python train.py --activation="tanh_gelu" --tie_embeddings=false --init="normal" --init_std_up=0.031 --init_out_by_depth=true --schedule="wsd" --decay_shape="linear" --batch_tokens=131072 --doc_mask=true
Each number is 128 + 32 x the weight over the matrix's rms, rounded and kept within 0 to 255. Layers, rows and columns count from 0.

# layer 9 MLP down (transposed), 1536x192, rms 0.231, rows 1131-1147, columns 96-191
[[103 174 120 123 135 136 128 134 117  95 164 142 139 164 145 136 145  85 161 119  69 153  85 111  96 161  84 117 155 139 122  71 107 105 128  55 108  87 126 112 136 111  97 216 102 130  89 134  68 149 159  93  42 162 154 108 142 132 104 144 108 139 176  75 109 125  92 135 148  89 147 126 169  82  59 106 153  91 148 118 116 141 138 121 111 176 171 158  71 146 170 134 109 171 122 120]
 [113  93 124 144 166 117 124 112 163 120 134  70 145  80 148 139  77 122 144 145 154 162 153  72 169 186 143 149 100 139 123 126 162 165 131 230  81 136 139 140 108 207 136 120 157 108  94 160 139 100 123  81 147 133 127 101 106 146 115 100 110  92 186 181  79 155  70 140 154 140  92 148 100 152 106 133 109 100 121 158 131  96  81 140 173 104 162  79 119 144 133  75 145 106 137 185]
 [121 118 105 178 179 109 152 135 113 126 110 150 171 154 123 129 134 109 114 144  97 147 187 156 134 132 148 135 141 165 147  98 130  82 174  97  83  92 121 111  52 203 125 131 145 128 102 111 120 128 127 103 151 115  99 136 103 113 154 151  40 112 148 110 133  97 161  64 151 167 153 112  85 153  88 164 107 152 117  78 145 104 104 143  90 107  93 162 119 115 124 118  95 132 113 124]
 [ 78 102 155  97 124 155  76 117 194 123 105 121  89 169 110 158 136 126 139 182 116 118 100  64 120 161 100 128  58  92 112 150 138 148 171 120 131  89 108 172 149 120 117 155 114 147  99 165 130  47 159 171 116  76 145  80 146 186 111 103 119 157 146 198 157 135 158 140 136  75 149 137 133  61 112 191 149 174 149 135 140 132 131 150 140  86 132 107 156 200 149  94 166 116 155  97]
 [103 168 166 123  97 128 145 181 136 163  98  74 148 108 171  90  99  95  82 130  97 128  97  67 154 171 147 122 145 154 165 121  87 149 145 144 170  95 152 119 154 117 142 133 110  76 169  96 118 198 162 105 124 101 126 129 130 167 106 111 169 156  99 134 131 112 105 174 126 173 145 155 189 138 156 121 159 139  68 155 145 156  99 102 128  80  80 124 158  89 128 157 115  97 113 118]
 [130 156 140 125 108 128 164  84 127 163 127 123 164  65 119  76 139 107 126  82 143 150 115  76 181 133 105 177 100 117 139 118 182  68 159 147 176 130 103 110  46 111 107 136 141 138 184 165 151 173 114 145 135 179 146 153  97 135 166 159 175 109  87 127 147  89 107 103  75  93 137 102 134 131 158  80 128 159 126  83  99 148  97 101 137 176 168 133  87  64 150  49 126 100 136 145]
 [145 117 130 155  90 159  73  79 115 138 103 105  91 134 170 102 116  92 174  73 151 138 164 162 170 142 161 147 117  86  87 109 182 181 142 129 123 142  85  95 130  87  93  86 194 179 161  70 119 134  87 120 139 122 122 155 195 175  97 102  94 104 169 130  94 184  91 175 106 182 108 108  97 113 155 124  88  85 153 122 117 129 109 116 160  90 114 151 172 126 183 173 132 103 139 134]
 [152 118 167 189 132 134 201 165  70  86 145 171 115  90  91 139 109  88  72  97 119 140 226 149 116 161 100  43  66 146  77 163 122  90 151 129 152 178 131 187 169 137 140 146 147  91 209 205 137 109 116 139  53 156 108  95 220 123 111 110 145  59 129 171 163  62  94 118 140 171 159 119  91 117 133 149 118  85 144 133 131 117 102 168 140 130 168  66 113 193 114 175  83 171 136 156]
 [169 117 105 100 126 134 153  69  93 160  82 145  83  93 127 155 196 105 143 157 134 145  56 126 116 115 123 106  89 118  77 133 113 120 122 109 158  67 131 100 116 164 147 147 159  79 171 148 128  89 144  96 148 132 146 162  92 166  89  91  94 130 186 106 113 111 156 117 106 131 111 129 117 150 112  98 142 148 126 131  83 161 132 164 109 121 113 144  96  47 155 149 118 177 126  95]
 [103 172 141 134 150  85 126 110 174 128 162  98 167 123  93 102 116  87 109 151 130 168 177  95 129  52  98  87  88  96 123  66 107 114  78 119 101 107 132 167 117 114 157 167 125  95 109  88 132 141 124 108 141  93  96 109 140 144 171 158 189 153 152 182 142  73 140  96 155  51 141 198 174 114 189 104 164  95 122 135 132 160  90 161 114 173 110  65 146 118 105 118 177  94 113 111]
 [145 164 159 123 195 120 112  93  95  81 146 151 124 173  56 143 156 112  98 144  89 109 126 161  78 127 154 169 122 156 149  34 157 159 106 114 182  98 114 154  84  95 144  85 120  80  99 122 111 145 148 132 149 181 102 114 123 154 213 127  79 114  96 154  78 128 102   7  65  70 140  70  61 159 156 172 110 155 134 155  93 172 130 189 169 112 126 124 159 127 123 120  59  78  66 125]
 [ 91 149 122 120  96  88 159 168 115 128 163 182 133 108  90 140 207 116 143  87 108 164 100 129 143 157 128 133  85  68 155 184 120 119 132 167 100 145 136 161 163  99 109 135 143  87 178 138 105 135 133 158 106 132 104 137 102 116 117 151  98 128 133 181 199 125 150  81 157  93 122 129 112 193 128 108 165 119 134 124  72 120 140 100 129  86  91  78 187 215 118 156 157 158 116 168]
 [131 144  99 123 155 152 122  85 124 130 117 182 153 156 153  96 168 160 147 105  85 144 180 185  67  84 157  89 116 103  88  86 130 119  83 130 118  93  96 164 166 125 129 129 124 168  98 142 197 125 137 140 168 116 123  96 135  93  78 175 161 166 198 100  86 130 153  68  95  95 105  99  98 150 138 153 212 129 132 176 130 127  93 123 117 100 177  93 103 145 145 136 150 150 109 113]
 [ 82 139 128 111 106 167 174 105 142 151 100  84 171 120 118 146 114  64 135 153 145  71  58 135  71 103 117 195  91 110 148 134 131 162 155 197  92 168 127 151  85  90 146 129 125 148 109 110 161 133 148 103 151 124 140 136 126 134 143 114 205 152 169 162 140 161 135 118 219  93 109 115 138 126 130 104  70  90 126 105 129 125 114 150 130 153 165 163 148  64 183 176 136 196 141  92]
 [102 148 168 127 128 193 119 136 135 147  56 138 143 126 109  78 141 112 139  83 152 130 141 137 115 160 113 136 163 130  70 113 196 191 160 130 115 100  61 116  66 167  99 145 130 116  82 110 137 122  55 114  84  78 138 152 106 153 131 144 100 134 137 167 189 100 135  72 142 137 184 111  99 136 138 139 128 138 140 129 131 155 127 113  76 118 176 189 115 130 147 107 147 117 132 103]
 [123  91 182  84  57 138 118 118 157  67  91  74 136 143  83 133 205 148 112 194 165  94  75 119 140 125 158  95  78 143  58  93 163 126  87 145 139 134 164  93 133 134 113 135 177 203 130 117  95  68 118 164 114 104 171 101 116 113  58 174 100 140  92 125  77  95 158  82 120 149  95 158 147 138 160 158 157  85 108 177 164 153 185 121 119 150 110 107 160 133 141 124 137 118  97 111]
 [122 137 159  86 111 139 174  58 152 180 118 111 120 139  97 108 118 131 122 181 143 158 107  99 108 116  92  91  86 111 134  83 121 149  69 131 138 128  87 194  68  63 120 117 116 160 108  97 161  69 125 137 167 142 130  80 171 176 118 122 153 126 142 170 143 144 127 188  87 156 102 121 135  83  99 137 113 143 109 155 127 161 203 173  88  76 110 157 128 129 153 139  76 100 157  76]]
# layer 9 MLP up, 1536x192, rms 0.221, rows 1132-1147, columns 96-191
[[128 112  85  94 150 153  63 127 134 130 121  78 169 122  90 161 169 121  92  78  79 137 158 112 170 146 110  84 141 141 151 133  98 127 162 115 128 118 121 123 156 141 111 178  96 167 123 154  96 127 100 150 132 175  95  83 170 167 139 104 133 179 153  44 117 168 131 135 145 127 158  71 172 136 102  93 143 177 117 181 145 122 129 139 112 130 173 128 178 140 114 154 103 130  83 152]
 [130 138 128 100 148  86 121 129  97 126 104  92 100 115 169 115 137 145 143 105 182 127 130  96 127 104 105 125 118  70  84 147  85 120 129 123 107 135 128 172 174  98 117 118 136 138 163 194 136 140 136 116 130 128 150 146 118 147 118 137 232 134  95 159 167 125  89 188 158 102 127 146 149  58 138 121 188 107 161 160 111 122 121 141 141 118 124  65 125 124 123 167 123 132 110 125]
 [110 140 107 145 139 138 121 128 100 107 148 128 179 179 129  85 104 106 114 126  92  78 102 162 135 106 121  73  99 180 162  95 113 128 159  85 102 210 108 174 128 152  88  96 105 134 187 110 221 181 122 158  86 163 159 138 138  93 159 150 114 156  62 125 145 128 149 111 149 137 123  98 152 170 138 156 162 133 150  99  82  34  90   0 178 181 131 137 133  96 123 133 134 118 161 120]
 [143 153 104  58 137 117  82  93 127  94 128 148 119 134 104 136 125 169 185 170 130 124 166 147 109  87 133  79 106 117  78 129 145  92 126 137 138 184  39 147 138 111  95 132 151 168  77 104 123 105 130 137 169 129 113 177  93 146 131 137 126 122 107 209 153 176 100 143 133 183 123 136 120 140 147 135 157 159 113 147 154 134 124 138 138 135 181 164 148 170 180 107 106 103  88 149]
 [141 157 125  85 131 120 122  63 130  99  88 158  88  93 127 122 127 182  87 108  96 101 137 121  87 179 235 111 153 166 127 105 105  80  72 104 130  49 105 119 170 122 143 218 177 100 144 186  84 132  76 102 129  92 146 161 150 120  72 109 116 155 111 158 198 183 108 123 123 116 116 101 141 142 132 120 190 129 106 113 134  93 122 157 156 151 128 147 107 104  92 141  94 148 125 105]
 [ 86 191 187 119 116 118 123 128 112 109 170 113 100 105 137 155 195 135 131 127 155 111 141 141 110 121  81 143 121 168 129 134 144 162 144 158 167 150 141 126 115 159 193 125 147 147 106 139 158 191  71 119  90 113 150 136 123 153 109 120 144 146 117 153 214 159 154  97  90  70 121 122  50 125 160 131 121  99 123 113 151 111 136 133 110  91  83 116 129 114 176 138 117  92 133 107]
 [129 131 121 161 111 148 169 167  67 105 182  98 142 140 169  77 138  99 155 155 195 116 121 139 124  91 121 149 121 118 105 116 106 108  95 110 130 142 164 133 172 149  63 102  92 139 171 135  79 154 108 129 198 136 115 108 167 127 189  78 111 120 140  56 159 131  95 163 148 110  82 113 197 134 169 107 163 113 188  64 104 155 126  56 113 105 148 221 146 156 101  99  96 170 112 178]
 [155 119 136 153 105  77 165 114 133  94 169 103 100 131 116  97 129 166 110 203 134 136 130  82  93 101 137 105  94 187 149 135 167 101  67 144 130 155 110 132 139 130 128 154  83 158 184 114 123 192  89 152 157  91 106 174 170 125 117 132  76 112 152 132 217 154 151 118 141 102 133 135 142 120 135 106 114 104 155 100 134 156 136  91  91  86 192 112 140 116 177  92 139 117 131 134]
 [194 141 116  94 149 115 154 135 144 136 161 124 170 180 101 139 106 142 107 154 124 111  51 162 125 114 103 118  78 177 142  79 145 117 191 157 139 112 148  98 142 144 202 164  94 116 168  99 137 153 119 119  57 126 128 155 170  98 113  94 110 205 133 136 146 141 177 145  87 185  89 172 103 146 112 101  89 169 181 143 147 133 115 116 118 142 157 105 117 112  89 145  69 162 134  99]
 [109 122 110 123 108 146  99 134 171 159 145 141 104  64 113  90  90 143 154 103 112 147 142 122 178  99 109 107  97 121 102 126  87  90 142 128 108 135 117 174 145 197 101 182 138 142 160  99 148 122 199 140 156  73 139 199 131 103  66 131 118 162 130 161 111 126 123 123 189 158 110 109 141 107 146  74 127  48 148  87 150  84 116  40 128 139  83 131 149 150  89 113 176 194 138 134]
 [156  43 144 166 166 120  91 146 125 178 122 112 134 108 175 147  87  90 124 146  67 129  78 125 157 119 166 125 139 129  88 100 128 145 115  98 114  85  85  53 180  89 118 100 107 121 134 152 136 103 107 143 167 179  75 116 108 125 116 123 143  89 135 168 118 168 144 123 182  64 142 102 127 142 143 162 166 106 105 106 118  82 102  69 151 119 115 113 184  89 169 105 142 151 190 103]
 [161 164 134  69  87 129 151  70 114 140 160 121 140 129 127 170 140  98 119 120 113 164 131 112 147 108 227 102 168 179 157 127  83 180 122  80 130 153 109 155 125 122 117 117  96 144  93 110 182 190  87 139 169 112 113  88 137  86 123 140 152 123 158 133 135  92 113  99 104 110 199 177 133 182 128 133 112  96 137 147  75 109  96  98 105 113 144 176  58 105 107 209  71 205 123  84]
 [125 157 142 173  90 102 114  56 118 142 115 142 135 119 139 128  96 147 134 144 139 141  98 144 134 126 116  93 181  76 123 125 100 126 169 167 133 155  60 140 117 160 122 134 121 131 107 136 130  81 157 155 130 127 209 147 174  71  68 154 111 133 181 114  93 141 139 125 160  89  90  91  91  93 119  93 139 154 134  84  62 108  95 137 183 142 189 150 139 164 156 154 122 126  98 141]
 [102 133 107 149 150 151 116  99  90 121 135  94 129  71 103 148 130 157 118 199 120 155  93  47 119 182 159 143 110  99 191 117 159 158 169 113 135 159 156 116 159 101 180 122 109  90 131 117  98 127 191 165 145 134 102 160 165 130 174 121 173 122  43 164  81 159 166 146 112 153  91 117 151 127  90  91 145 161  72 135 122  95 124  80 154 154 141  96 133 106 169 187 131 117 210 112]
 [133 148  89  88 169 147 127 138 150 161 128 132 157 153 149 146 108  84 116 197  87 117 138 133 148 111 104 106 152 127 151 159 112  40 142 120 119 145  94 128 160  78 150 117  98 102  84  99  71 143  88 194 140  72  94 155 136 127 138 122  73 121 138  98  96 101 107 152 110 154 113 178 109 118  78 108 166 161 155 116 163 145  91 116 154 135 119 135 174 162 141 108 170 123 114 147]
 [153  87  95 112 120 133 127 146 129 115 146 210  97 105 143 160 132 105 108 203 119 101 153 134 176 111 135  88 148 150 141 187  89  41 163 142 106  93 137  98 120 200 103 150 160 114 129 117 113 147  89 108 152 103 140 169 136 133 136 112  81  77 168  87 124 161 135 125 166 121 167 149 102 113 120 117 161 138 140 156 132 105  68  74 138 133 144 118 157 129 129 143 168 151  77 177]]